Weights of a small GPT-style language model, trained from scratch on English Wikipedia: RMSNorm before each block, rotary positions.
Each number is 128 + 24 x the weight over its row's rms, rounded and kept within 0 to 255. Layers, rows and columns count from 0. Numbers have three digits each. The size before them is the row's rms in percent of the matrix's.

# up: layer 8 MLP up, 320x128, rms 0.106, rows 64-98, columns 0-127
# down: layer 8 MLP down (transposed), 320x128, rms 0.101, rows 64-98, columns 0-127
# gate: layer 8 MLP gate, 320x128, rms 0.113, rows 65-99, columns 0-127
up64 095:067120122121131110108098114105120113135131155185106128137120125157156134182160120101095138118101121128098134129123107119141116103144079103128153100105149136088155119146200124145107127133107086152161148124140095122135133097168129161153128127136150121133080061130150161114108137115107143134130142119148117146104138130130155140099118125104132189162145161146082123161139162101130113135148
down64 091:172146101118141108180124146131141138144142120075158089108150145124139094100117133117125125146167103134145122079128142122134135119152133114132161165133134061147081133114143169161119181051151129142082145118145124129172116083098143113142143129109097097090139146112122114136141115155110092139100135133112137126100125134115148116159151119129150140148131110131132084120131151076124125167126
gate65 107:109154173103126109136118147145139141105121140110157127099180104128154100155132097179132122139149127112155132107110115113126120154109125145103124097112114114117118121146154066154131124119103136124143113145137143066146100138145110083147145116161135106161129117140105124149155129145107162169126128168127096132128124154119130130158110145134167046126103093110127149156146177071157153090105
up65 104:100117155131134143126108097137132116106130139118082124140142122083148130139127101151165129128187120154105156151107111131163109163144122128095120173143120126119108140126134098107174131136175121126137093091157161079157170149106119142097113114139130096088110104118095066100145104151135154093133116158087096178158151124147126136107163143110122126174131143111105116131100114122098162123144
down65 107:132120097128133108129130132132110083150095170093123082142141107115076140154153137133133156130138137105116117120097151121125138119146122140123138161064092085146107141115172106142110135130091085110134130157091126133062135129124060113141162094149103125150124141118120127149129140158113133120127113155160143129114125094131173123117111204152167125096138100115107099120119122099101129112101
gate66 085:084150172115130079081195142182135159139173129132151139190150081121167107123136114157126127144137125170145168135130129089115124138142141141118118167151144116140136096128106161102124129158147138121111115156147119149171132134159112099162099134129092127098115117122142102097127127163110119098129143099144132124135122168105088125114154113118130100082114114156116124128147097141080140119121
up66 085:121163133142122095154156112125169131089155122151106101174114140116184165134108116098119099154103170125145108121073108135143143123160129121140141119160121106121150107162099090144124124124102129153167142174136121111129073121120130120126121114128161127121105129164092162097136111115128125111179128145148172086125177129097090152146105114106132131115139133131144139108108143123075146160178
down66 085:101113149168118164090114114150111129130162149145114151158118086103131152176132135149135130139145131180107124117132128173101116147128134145088072150144133150181134127152156134115129113111119112089094095113145108116131121132140118152160153112169132150117085121098145103114145156110111052123167162168102135162111140147132131115134165112148105102148134086154115129146152108110081109117128
gate67 106:132076129144143156148122117168117143099115135112122172121080128154126144122102154121092121174103171107127128095116144121093116130125147145111120095103118122155120138091098130106144133160149158118103119088156094074109151149136149095132106116118132089140130139145165144098122155190158104147142164126175145102127117100099135123163135147100138117127087120139105107107129158071095142103123
up67 100:083123139120180124160115130106101096131142129094115175128155080078139113144123142128127113123116087132125153120130143117156130124102137129125110095055092116097107124117131128142105083100109125142154113108099113086114083160069134176104125137107139149070159145121133112156130108140106157134112135153107135131116146122101113149148153112128121130144161115166147165118111109110116158149175
down67 103:143100148131153122117157120101134145117151100122141161165160116136147105115093112129141136122126104114130118089121121167179149157113100092104177136162124097094126128150125152153106119092148105160121139141113172109118138149124099094134111161137109113119148098077109130135117191127108092130122132081150165115145147113153134092124110143103158128134124097144153087178074097147152165120119
gate68 090:098093182138136145098150142149130159159143094125144164157133174120177150108111141114122146135143145110162155127171110080126098171152102155152091095131154126132109118151143138166163134132123144108114121118096116111119153132164112097127130188138100107132138146102146099125117106143144133150136100102125147136127126113146111152069133163186114130136061126143113131148127131142089098109116
up68 097:137145149149138097156121136121143095153143157133068142097143077135100123087149153142110093152101134134136133114146130068128107094105132116112115164107146114125159194147125139128115133111161110107139130153135104097129141154114130119144148149098162117119104177119121175122137122126125139135077146135161125119181102089137121107093165117139142103120141133109095144111142129112076141073165
down68 097:121142151122138103136117132110134155067134129145124084113181120134137115118123103110121114172156121137098150122126134135147155111113162139113145107154144063194133179166118171121128140166139117134099099099140100159159099139159087094135109115109111110142096102102139138132110172132108131109113133136125118113143114107083133154132126100115099093149113085085163105120134158153162154128138
gate69 080:121110119149141105104116172091100083154147108120162136128137139127137183130164125130141101109101097137160101129093125146152157100102148117128125104120115162134111124163135107125147128123131195130159134116126117127130075133115085140131141089082116145125123100123106090124088147126105125119145124161106118084074127102123141162138138129071134148103170163131148141145144168146164086105145
up69 098:135159148143138114135129130142140097173092119116142132126143105140106110072130177140101127128148143084127144111160137096101103106123185130125100147096186136149120149116084113138111125111149131081121102148114123124149114134108114139102132098093091099139125120135089161085048125112154124133137103144141094144112120152134156137117136129121152113072128076163112148100123119126111157098143
down69 093:105087118149160149103143136182141133139106141173136145158114171105156156134112181132102155101132107147101141124142118106130108115068174136116115108137126172136126124168093100101157155101165112103159104156133142103092119108123098150140108131139148168148139121150156153108155130135137129169134183148130103141112097128153082080090125117137135130160097146124110134108145117134145114105107
gate70 081:116141128153151158080113149149130136123107118128137111161136147148050127193116155141120131115098153099163162128120147116084134154146127156098141148127109193122131114162096157124118150097128071112110100160130123137134117135127141145143127087131126134110093101124126084142125138132153108166158174145089133136105111163121087109107120152133155080128124079108121152153126146133122118106137
up70 093:174143125129119156144109113141133162141110137168107124115083101097109094117127174141111162118145149151119132120157113138124139147139124087154188158108165106118134117150118149098153165107132158100126114192104175163143126133139098102123176111161128130084097142117138112073145081107157134155119169149124155127124126128131133107113148105082129127107118121150106127141118140140139088132082
down70 092:128150095088139087131099163111082085102124085100135094106136110169167070127145102103115115128142143120153104156127081141118128123123128119156117131126137058119100102093170150118098089132134129148102142113109129116155118136118156129105099128113116080146127120129147132145109138136097124097095087156096101095126097113137133177172151101133151139114146127119144122125117108094131168127120
gate71 098:123104110120109102130103114109130153138160154141122115107174104119114141161143137138130117128138125164147143162145090114156104107103104117053088129147118138127133165100108110131107129085075159125116124107093099113172093115125213119140151081129121071103128136169116094137115137137152150078149129127128104143138150110124103112121126136127116139119151153099117129118134101126116081135093
up71 099:141108108139088140130133111114133077146137146158140121137124057106151130183133089151122128104125123106164135129117159131138146101113065124125093121139108116112105149120136123091119122085152142146127151135167091083093163096094130124116137152171095125131138101111092092097120109138109177109144124170088125089138104134137120099121122136134138131122149116104078116081136134107103105148105
down71 099:077111115116157109143121140147099137159134151145121148120102154113142177079130127137119124121119156112083131109098124112142107126139129128114115151156158143140134127127135141166124131148129112137118136107065177161114117150149124148102098073137120105108096128167137139171117158061146091094140086088130136125089123138166104168147182124111142121170113149114158140133108093160124143135119
gate72 110:129119139133112135082104094158118123081113158145132131087136140147089093143135093125110145093154140145157118152128135138079137131113073112124090102125100114115133131160163103120150127065098126144084142145118097115125105166118132121181144128146126115140112142090141143119097125154102154112071095126132169132118116088132193117123124149149152128112140170109140151140142116095099123144097
up72 109:132115158114158156129123128092136126143109109114158126177136096153133162124135128133120080121104145075151144093140126123120141116143153127094079101105127131129107127116142155093126120162131104106138097151095117116157134108132072143058123136099159118130106169108103072114135095079117126135144144137149113151112150158145132128131181133109116161159111139122159155138133196151147137103137
down72 107:142152144161131158178132149085155086125115139154165133152170156096159134168156085140172111104124129131146123180145143116145134134144111115130133132115144120140126141157126119134093136116113145096130135154135145091117134149152137114131130130129072154086166153109103172107098164175080125131119112189142138136137138128094178129143121127141148120125149123140155115148142134101103159104071
gate73 094:119145160126175144147122128147162163113095094128137118147135110111121125153129148121169131119132127143121155139127098113196146138118150174134112166118099143140159096095088114124127078130120142103134109064162159120177146118131090177132113082100136167163133128108112167141161130114145130135164129131113091147074092139125128125127143119115104096128137152168135142135135151162117136162116
up73 098:098088076116103124128141124123109143133135133128156139084140118083083091130140105133087107118148113124115124105157129112096160127114147087111121148177117184099110110132128130159160114170103153108099135150129124167059129112101114118150104102142131150136136092115097169124098128160141129077098137130116135158179102106139134090153150106119149113127142108140117110123153094092125136119100
down73 095:172121132135096121111117170051105109104166115131127157110125114150147074114135096104148147091105123130133109147106108098125131129106106086113137151159175115117082144098129132135105130078102095142114116105095131154122135172131136140149088151108140111126140140149103147120078160143108092119127113131117152131152150095141126129144145122155087151090112089111173132122077132120156153125124
gate74 080:052134116129158102136135148123111129099104116080114175138132101088146126146147111127147104115108108120082175127126090100110145112113143124097082140157111185114110112107088129152133077150096157126154120098183129113109115127154148136107103083133167123144128096149114104152122124146110121154109125123103140120143125138146083107096142146136107096093110146119129122112133153120105166159145
up74 088:076079095124146144153115111136124121149136129136129147123137159096131109156084153185185080154131112147120184097132087101111111121093110148138148105116163109122138073103128146166110108153095149139142174073096136129112122126129094139133134104153102135151150132137167156114110115149149135145089089145139112154131124122097128102123153105141141118149143141105123102150169126143118126099129
down74 086:169122146114112095119092139116128158138088118128152110099136121194129110097115134128111173128152148136124071183124137156137152158137102095118165146091119130171101183111120129110135112095144112134096139144115128109179121143106086122168154147086140111135106157092145126152167143134105151119123133099146140105150105129140187156151160126108143149161164118114127114106104116122135143132131
gate75 104:140107100149143153121145157103078147154172138104180149108131131144129132154121087185156156170161118110105135134102100162081120143136160120124182129142104136141124128099164151095120120123146164149177108129135133125142109131086100094160101186138131103110123158115050116127096143158132123115127146097111105136140157142138130139133098122127159140106113142119135126114136152117101139101126
up75 103:100195140106140151127103143155130139126111131183146132092131120172145110133157121133152161141152129110131170102107144128160161102161108135100128125161150147103163112130122143134095117146119156124120135100112139136137120170156138146139113120142142097115075144122135147080093130126093142156116123135134167178172132099160094137145106131118115132099091134134143095140162172126082164172099
down75 107:118112130132126130110121132152162131141150132119104124151146080160100124099124165139119144080125139148132119139180116110133094161135119144106100130191104213121107096118141103109169133168075103125152142119160100142085153125151103104120117121144153131141132129117141105097138161133122109164134131133154135100112109140200100079152135118112111146103142115103127155153105139160143101134139
gate76 105:134105131162116112133136103123121157102102114138167132087144152143102144148124118150106174123123134124105175107093118117179156131143168104117153124064076111137119136179090108157143116129090162114093114101123110112161152124109077124147128119091162131130117114144100135176123144113151142125140097124100102140090143085114126174156130136097132116133125118107127134161113093126113121104077
up76 102:145140113114153093134132154135145131156095130108124077158135162142117114101137123069167118141131161129145091139194132100117118108145092144139086111189124168123151073109164153108136129124097146125133103135122149115107108119135153153116088141121110148084144121093096167108158092103101098075139130147104122117172135109124147125118116087128149117143111117112137142117105131111146143170123
down76 104:146096127112115142140113138120127162125105102082116080147135123169154098149113110090119132128139091115136151175170130160108127128135110130103111103170188119142153114124161131108125106087108116137152138144158172137156130115150158133107096127110123115137177124108093117090108105102147091136091153117108144107187115111110125126076132063118156143096108114135102106120143153115113148118139
gate77 111:161110152145112142085124132119133141129109117146148148132121113121074180136090131086084158121142152124107127129098153117121084151137144132157102168145127150156072130120153114110138126133146125141104110126153149105117084088154098129150142132137114146142190135114116132139163141149127134106119150131125117107120109201126157106168145144174114147140101117159153142070111126168132129080150
up77 100:141180104115150140135164093103153146092100147108154129088131122146173106138119120154137135115122126127105111135117129118106107158091122137134141168117170107114157134151123090133114139115190078201151143205105125118115136104109088140096127157133121167142107148144143123104100096127134113120141140102116084129120131122072102117135105093132137106123110106130094107134108131120164116124151
down77 103:095124129161138120137109153120132114169153122140123101147148141177143096147152147147135105113127105097142169105124096152169152142120127134135146147079132056109148114118118157180146126143130131130102126066129180167123135141137123089160144151138129066145104138156141139142116140132124086126110081109131134146140119110166109152138151086079151161149146130117162124117123092117107123135105
gate78 095:179127110107095136124153158143111152134093131102117109073195123141132136126101079124121131140144111148139147161121127141143155162151146115146145137114138129153149124123105092109111099094112128115145135126171120154104127144095133153085077095138151107161134145181139095069125144107114122103154112120135137136124135139126159072159072149127150095118111084142129118083126148109119121110113
up78 098:122134159111153113132114146170111183125110122104083101175099152113126103138141144177174134164095156093100136152110128154118097145114139130100091123146101087095097150120159102139116162140123117158111084088099138115116108137130155122131120110127142131141116132119141132159090107122107105164128132153096098088111132153105082140147121137118161088172108062141140119144113118137127133107107
down78 098:127133103123125129171080141081104106107094127129122120148097144151125170120150141112150136129159110113137111124133112109130172117115137148141119144144103065153127184134201149094128116151129141107152094126123154092128130129131160153188129113146126068105145106126123134086099114124162170107090139155153145087133148134137137160132112153153136085142147105151156106138119141139128170129126
gate79 083:143149168156113122100147138144137096144137081142130115132128139136158112140128113141107108110079121096123145110142179120147123133137166159132118138129132150079122099139133141141093074147111059124139149150168169123112129092143122120141118094131133149103131109107107096094105143174137138155143092145072094169097101153143172152144117103101158157132133149131147076104113146118151135109134
up79 093:177139133133154109153203109119152120141107178131150144144122112124095137129137104160142130085149128155128121131145184105131125132120153113140167157143144084180107167124134175122157110147126135120107152173138109153114167156130147158100118114151130108107118067146112124132141098129125106161114122162092115116143107143101152106143167126161131170146111125147107120112169116147140144117089
down79 092:155119146109101132124102156063102155112118101134134074133139090160152098159091149113103104099147130125175112151115117133130126119202126154113124124109157080139120130134154157154123110125105113151129139098097154135156152143125113120100093179143154119160139168120095091134136108135096116099089111166116132151125120128140168140138126122077157122138123104152126102131119086130168114137145
gate80 109:166126139128176166129153117143151140124129086093134116120127097112141113153097088127124131153144111118117141165065132125176141138117142130147154166077110124161089172146140157119161137134155090154114108088144112120133137123127094165085125122137141087159130152151141138160121159150092102099130110127107133137080079101117139124150142133167137087117119088122116088110159145119138136125150
up80 103:112081107140111163130165152106163154137157130161102104109149124122103123147086137104120179111104130147145156129168143109147114103169130150139122071152083112090148119115082127167133127130158106099117136071174119148098128096160154131135109180158099130125116163120152111129117126128128107160121098150140141132133154126140138113131155145113171124107172134135157137082116088131123141133102
down80 103:120130104131149158104101159094100087110124152142142117125135120116141110136137147170149146101138136147111151091150144142116075190208131191139111123138104154102123154097109133121137135127149128109144136116131085083134080124121116095153124163138107138117123110116085089119124129127101135092120086161141129096135170110142162142152141130148146138123166152146105129084148127083139138129139
gate81 102:171132126170164129167110075149127128129174118079102120119086133110112110165155102119134125157122120161152123114128118171086138125121175169083141148090131100146115150151145129098135156147156128166152104116123130151148114116139152142124141128142120116182152143162151108149136173102167162121165096121144130124127122118118162141131167161130156091147133121099140104103139131097139093115162
up81 100:136132104125115125110122086124112133170130119103127141113126095099147115140117147127135143136145178108151133152098118157118118085102106145096127105142133131123137116109146109107099104138119121116092139140126182095104175157159170099085077102099155131112136124115159131135111148131149111152155165162084133116169146168148111135139169125144101178100123142119062088148127115129138133167171
down81 098:130112121108106117120154158104167129133126099122116119126144122135122173133099115140110127144158177144152107156136186104131138108129131100152065088179119148129124173119130115178130099092105097084151104133146113098145119079126091118152121105141087152139139089118151119125155116118137137097104130089082128105150117156125111132108167121174093109099129139164130145124101147160110133103110
gate82 109:171117125151094079129124125143102154152127116106129135070059109130146148131085093112097133126123149101121131111111140170110136105099175119116158104106129109133110170136123139150153126154127146096079157084120091150122158125125133148140112120145131140120127115136136138148078131094150107096110132154162151119131153111119153135136110134142155161162106114126164112098069124153133099166171
up82 102:119134141141113138140108081151152149128108149107184107088142111137154127127109109187123120115111116125141136100104107125131145133115102104113131144131102107091160105084116145150096111128119089098101165142143078144128135099100145149119126114126136120115095158144152132130113107115139091161122140181124082172159121103142159161110158104149177111145170122104145079121107143105137140181161
down82 104:105110143127157147117170085109151167127122102132141149120111130143112136141121150134130136140145092121148138118116084105168168142128160115167123134159079166146161143097144145123172144151123154108128110131135131143127157116143097164106120167152138125088101105116130104124133147167110093115112135125142130167112144125142147142107137070179104070168110093114140151140194148147142094137155
gate83 082:104137136144118119089173133138117124139123128137136157118128109104146162129112137091138077151120198125125179107158133072135124149139105139110147160159107127140128130127128139125170085131107163078113132124125131152102150146163104114110127152150140152127149164070091157147109154140146116122089152147092092179088135127153104118137158136128086145138128130113093137160131108145085135107108
up83 089:125128167151130142144142146145142126121106150127078111127124145125119169138179086138129138145146112157149140143071109116135122152155172131113083144113115091139152164145124117150150128119093146165197099127165117144092097151181134147137113100169123088107162127147112130118158144106100138120121102123118106162099133142124121136150095151114087112140085100123158118070129147123111138110102
down83 093:129119163146166120107137106151155137122116155165103150133142147102138186150128152165160092166121124149081154081173163081130129135122163147146103153147140120125171144114154132145211131154137161126163095114164166147104136123142119143124130114153144159124167126084126115132114154114151116114151143138125145146115134135129113120106116139154091106106076156118097137160126141131134128103113
gate84 082:132135166181099114098112088085125129110132111089106131133143106113143131122155115179096148111093156132124161135121163147108147150155139118127148087135109131135157079104146168091113166145121152127091099147129143117160151138111132138159116066119146111119149147174099151120128146124168154146152143127117152125109091119095107119123123107126149123125111122128137171151116057102111078134117
up84 095:117102065151112129110120125094143114166140131098130115158119121070175150167158120104143102115146085144120150133111105134136147144136130121161130129148146123172103156122145122126102122139144115108126133075157131111180116126145120121137105166144101100150130131174141120154116203132141138108138090095137124143106130132080103146113117136185139119170148134140107100133117124083156126123174
down84 091:125136109146084172113160101169145142129163146141155153135125122102134165129148130147177159146076141156128141134105137146140114167148140142123131106111104160145162131132134102142172122176117128067161108161108116149099110133131106126147153126109156167124176116145140119124134113163161136129110147141142126121119116141094074132067127156108097148142084122106130178137154118131082120137133
gate85 113:128109136132125114122137123139116121138113154105120117127100113123118109154148107134079089153132117100118144118115161090149167157147136098075144126091159097126143129143124132144148106132117149060089129118138094084103150131144130142144121128155139146114134146165141125132063107156119140123136166152117109188120141061137115130128128156073165094196112103105131131115111123124116087118115
up85 109:117127159095087095137118117121103127127104080153117150117147076109107143100117129112086139126132156115103121145108103148109143120121151111117156162124106127159127100108169113141066075148121107141115111170115148173130160147124114097161123143113141111106124117178093099139122129123133147084130136187094181096148129132127105133120127114162121135096101128167174129121108135119102171128105
down85 109:125113133139053098126111122130122167147152099110071106119109081101113144099133103113104142162180156079116108147067095112148124139104137137138153162148134121126108115131119173155102084129113147103143132142114141140128143133169100127139138167128124110128123160072192134136170101162109131104113136118122153110115157144129111165153114114095116121119103120144134122146117128138095106147131
gate86 097:136125121132154124090153145122111143104120101127146150120147124135123168161107114145105185129113157088152147128118140074192139130134162139119125116140118179152149136109178108122143122136105157170198139131144117108134116113104144121149084114130164086096162095161091097132121108154125162127096109148117164120085177107131143160112122145109127122100134133102112101133150126129138108114164
up86 099:131129133139108157120151109114141107130109123122112160147147163126125147103095154121137101155162133159104126136156104124103119117075130092144146103105091126122113147165129125161121145115089130139161155104112098112063091204137122151101168113117148134103163127123107144146153106132159084154124129148103159119148125095074137143133151084101114144154103115145086164115114136167154121099128
down86 102:118119137151127113142079159105143119087151159138159118081137106118187097123144134119167146152158073100115143119114114154115112118119161098144141114098116160170118129125087134140141095162109120121105126160121137148139118116135120131107105105108099084110096155130148140147111121129131161096143139143145155143120124121098075162152139080170142142115168106138172131101119107097087171127099
gate87 097:157137103154111148123091189123107085113162114141177187122107109182125157134122124104114137128127133132144108135086123123100137129117142144168131143115160143138132139134184119094144161141145096154151131159113151126145095154129136113142164145161099117110135104129169144111154198160147075133102139140131118119145115152165134122127155164143093104119116092087101117136135147112141128121158
up87 093:168130140122100133103082182151126156146099084117162125069128118135128132132158112128105117101125143090126098109125116139124145134109145139115140166124150130107156115136126151146093115167172153109091142111134130131199138134110127129117105094116117143116132120139144142150098154141096169111117118096091133136168084123142146093135164176103122085127111145081135096159141132099140109125076
down87 092:128164126126117155104127135083122171113134101146139128126128132116139115113083195124112123120116116165141104141139132086147069124090104126141105109159127184110115127092122093107166146089100171131172118113167160145126117121137131136123157097122109160089140126176179100130122119108110132163117121150103129144134105148083127130108156146102105159177116144139135158096151148142122140133102
gate88 093:156175147125158141130130128157123135145080141120113130104132148142109158093095102209158140159111134125146133134121158109117104141138149113124187119162141119144114128099167124113131162126090143184134113138119096102149122126148050147144114114159130124135155107099119112117127111122119104122093121130169132114118125124105141124150106117175147106143128141164118125142148089082064152133137
up88 098:118119138108139100155130130119135157092127126081132151148102176093135120166197126163183150130131133141099147074149090126143089135159099170117110136121097150118138156149117126159118103109121089110102154115084120129139108128104133123119137105112160113071123113162124090157135157142074129127119131109096138128125125148160079149097123131158076109125149152131126144158140129126138123128151
down88 099:125156137137116126123149151147129135106157105095146133145108089124137123102136151121153145126143170130127094117142135160137109120152135131111138115182103102117089108125103134118137099098127100098131154113136124158110099077156094146148109130126129117150132142096104134186172185107148103089120126118128141170068124112094142130134113109117092163169124110143113101099135197155131082151095
gate89 089:150103122054101143128112141143098142141148172125144106155142109118103116144106144140145146098122151097129122088140171114106181097151096099107104127169133133114095082122133106126085115141160126126130085155132119174137142177153113140146149136170111130102146173125118141131109137132134122110090135098159095095127134150152147126124107130117111118132120108208117146117107097158154119120109
up89 100:114104098129130125186125123133142117156129137111114130148151145149089151177129076160152133108093121130118125099125142162116184114126098148108111085158118096121111127101122135153108135146171136127130153174125129102126089174149110145150118125133148163121165126133126098111133130158150076144078082180096114113131125087131109088102146132124117142126146142146118124144135057124139124149107
down89 095:080114129121132135114132110131177107154131145136118121093162151091140118104092145195138137163132076140117096089108131142146164171141116107159130151111055133133179101128120141140152119103126129145119127158121147133097145121098134096103180125143167105147138116134148156145145145119078133136179156160128126131121148131121099079103128108120129116124117113125104127149141131117092100154168
gate90 095:123127111127162088157135151168160136107167141167156123127091108100119116137126151139097075103122125096179156132103154100138132135119135165114121159133134107165146155129113126120150131138150133130141106119164159167139156075130145122119095109173113125162151108125124090134143136101098198114165183128095161117093109124120133112138154148115101140120097096141128112126131141097142091093119
up90 098:136105145136147149118118140140112170166128116121122104138142140127140093148161123109171103132108096204106068129138153140102139117162102110175138119137094172127097160154121182101122129145139106116116095131114147126132146087141092136121119155089130133125077114098150107130164128111117118155140137107130097124160099147130143082118119127111132125170143157102161170122142137093156149176128
down90 102:147125094112179088180098131108114114155171125133127103136106104129112111159158135112152128158138115127140121122205095139131121138124093100145127090152149139173129150120153119120101178119146151126100158139085153127141152142114123131109138142117124119100125121153123140123096113104135099126125095129126120119105109121153088162105161043143159130117157127112140108135194118121146167110125
gate91 114:114137152127117132088089148150095145165123128095145116108123124126154123175163097133133171150110115139105126091112130126154118119155118108119089157127116124121101140162127161148176122166111132092117121073136126101154114175172096085162099127113079133105113105118120119128126162088090107105138092133125078130072106112149162111147140170143130107132121152154135122122089113114141147142130
up91 102:107067140147137154157134133147094149094150112152146144119133132117182090123135171178127151112104133151106101164158131119123140091095120133096122120109074136099125159153120068148137114111117121069105158107124113126104158153101138145135086102132124112137110139115122116120130091147117130096133098096128146115089141085135115126105125110148116092129136135125127106167108096120076169103106
down91 105:123144150127129144145139137120127102185087142114062118132122178102102129179103120136128181137123128137132129099139153121118142125130139137143114113089134098109129111154164129158056134138129109148163099145095165138136109135127117081108167144128157099140115133124162133129106114167104147127076124124098126149126162146094124134105116043093139126151129165151116113126124128124145152138146
gate92 080:127100124143138166109148125119167171140112124171130109132131138100099133139158133152151133136151153130132095125103164132122137105101126107064149132142159152141145088111168189131123129119175105173108145155134100143126149163089089107086113125108144125146099112157144163204104154159155133128152131125127125097128109096128088119137130130152172102129141099130132120176133121104121115144142
up92 093:135137125117116084174120100126144081166146106137130145115128157107151140096110119135114121146111125109082120158148123151132117158135170132146129121087125137101091099150096117129124093142129143113127154167063120142103122084116111110134125113111116120132102128145097090067137156090166100115159155117166112107148164169139134145074110129075108152134128136169103142112108106139164125114130
down92 094:116158124133115093103143125104109160106129112093116119085126139129128116134141100099112126146149116139148155140146129096132120116205157112142090121147111073140095151153148081151135095108111154122136083101156141117121115134131123157164144102149113128107133107064102141136130128117069121147100118151102134152094104117109126117171124186163141121125132131129149128096136151140092183113090
gate93 134:121130135145095120095103137089117117151114117111102130109148144157104143090044150132140103172146132115144129130105120114098107111159107138106145144132114110153108120162143125111111102121110107115153118121104127109149115095104117138135131092101129130091139130102111129135161112171150075164089148154093127159142119131081089162099156108086122154078150108128121115107176142133165152115167
up93 107:110134140096145146146165138151167131146132122126160159160094108108162119142147111147113132100112131138108113158096151127138147161121154109121097146124159183162133133099085143113210119121144157160116123148128172111109145176132157117159091123117138108151145105121120120109116137108122137097171127085130148120073140160175167114140132185159108139137122106117128137125138122112140111105090
down93 102:123127105118100129106102125105122140116130131119076138125135140151111132083093136123161136174143114110119111116142139096103105112140105158119128159139120102144109116136180121103084130141118097106142128131092100114106123092125104129128123128119142169117113133124119132129174132148147096166101136162103137142176115117049089176122122072101110141088149122113156126141186116154161163103164
gate94 100:097096128136135103153146119124109122130128145094109138144123132110126106105157140097126097138125122117170137093135095107133120127144166158107136128111087094104121128146123139133133086092060130079193140089087117120096138119154142116116144135151097123107125131113089116188123138185131106113103158118110142167104089079151145150142126111137118138111128182132170147111128146166120137136152
up94 100:115088127104184122112125143129128076143139119134164133112200116110149160127141172172144087112126116127137126146159151118117135118126153119097067104122108163151142130125125150110144105152134155135126171166155139146107090134129116130148109134128152146115124104143151118117195114160138162119120119089129139139120148115136114148126144152174133151086103135092106169136182161107110119114095
down94 106:141132108125091103167131134138137108105141114126111137080138101120117137139138104119101132162175099109086133089113146118131111128189126115138143159116111042135174115137139117115117123120147164122134145149154111093114153096093142129127179140137157110100107105114104134151163099129106125079125141161134139136103137118079115131131138093155112120159118078145095102105143179112093117128141
gate95 098:134117132150143181145089110116152147154102131126143138115095133160101109136110116150133147107105155143181118155100101139105164133109108113131164134151124138146138129110141114192136141120120110137123130171118082171115070077131106143163165122152112108144163124112099143131111142131137166124101147107128116181127103135143175113129114159127132153130073135153123119081165110075118127119103
up95 105:116148120105101143187156099118155095123135111139140096102132117135082107113167157127113154144134138104138098111133116099143086133167169144132149149136121133140153094163109113073109154133177069144117113099141168135149120119118149144103158114144093137127146165155127140168154103139133095149142166148153121131104081139104125160141149094141125078110130110101153143121125161155146162119142
down95 109:126137189154145130135131112138130156104114112143141153117137121145107142132113135127111094121138117157133095132102128122131149121187104110149120126154142019108121133075130152083089168137123117140105151138134128101138123106143148150124116122117128116117117125146149110140074134118149158138119132087082146136148143143065094109130109131147141151129172093152160098132137132109171121115173
gate96 106:160107118150094097184102095088132163119133166111169141166128110116145130144142076120075171134143154145094110115149158116124118153122143125136154130109133109171115152149116109152147094138142110118088154118167097138098151141146106131137092081149137063117123127109155091103125123151091137108130171106159117116117116139117167111126113156128103104103083103128130117108133121123122099123110
up96 106:139138146146121143160102110170142132110145108117132091148092127145115162126096134115119127112127159143146123149099196107116094134123151079106100166177130127146198105170116102153092123117109105152118144120170134126117156137124108139109143094104139155119126113105101139148114121147089148148167191128144169113149108113136110191136131121107114133156126119143143120125102146145131108073124
down96 106:117112103105111116139133108148146146113131147140136172124124090156141120136146116179104111150109162138171114151132119128135137132187168160117111150094115061143133109149126102119146104122147111129129163148101127091131171120091136121125064163122173132179114081147092125143106149134110156140103165119144153150069142122093127120128133107097129107171124092112125113151137119146157123111123
gate97 107:103111145103115181128110104137113109113099135128195139087068129129128123174145107090116157132149080128093156099136161125130122101123123128136147100132106132151142153130148107080147087109116164143166184107090125146143115162159140109126122156140123105105133110153094133150097138133125119161106105131131123134090174103103118172131165120147103121134119167112157141112087141100128133123139
up97 100:100145110166122070140125119138126124134134133081112097155138072124116121133118115138112095127104160101127139120113121161108120120170122141138155131132143095130182151155107099115100167147132159115096101106164129117108158141105111082109112091123121133166097095156139071108106124122138177143140106136131138090153166119156097154125109128122143141133106122072095110131140181110084144137115
down97 098:126107122171157135100156094136111118094136111125137123169095136197127127165116135113179109146133112162119107120129119096123120135119124125117142125151148088119154128094170146140098147096105140136168130164135120135122111130128120167087139132132049132095131137127172137154100158143115112158136102129091138111143094160126175146169113123119137116136146137175162156155106155138091096151146
gate98 089:120145155109127137172096133109138126101127114122080115158120074167075162122117098152125149147144140117173139126114128134164156062105118111123109139159154125065136114097133153119106148103100148119125139165182148130114111158143108169154125119181140100148107140125122086087094123125141134107129141125106142124133148139160133148139156131155145129135105101153141142114112126059109118111121
up98 098:153111106150109101148149145075115118090140091102140121159158142157147118150128095143136112132108133128121134101098124113129122142112084149120146157113118133144150116125108153131106106095109063158138107093124147130164154112102191096136090115150087115144131141177121115109150166140104181120074147122153117087116076137135161139147144151120127084098142108118134121120119119157112118160159
down98 100:138149161175107146135148155108070124136153093119090100097124161153141138160108138102097164072140162128105169122121130071127112134148107131116126117135134146137111144137133113168136074107133130169141125111107143154130097112160162148103122130155114108167139179093126118134089130159133111132115107087104126129181132128120140133148103141126099093140108141131151091127116069100127106120138
gate99 107:131166134133105131095105133114136121106112138147134158102141102134159141135162121157122087124144119103160139083082088145136158124135141170122191194167128114147135124109128132124077120120096157108145098090133109170115126158131161127095108149121144102129102133146098121163137146127094133166127116110102116145099158142115092108107116116109123117160137171123099111136099081125172128175119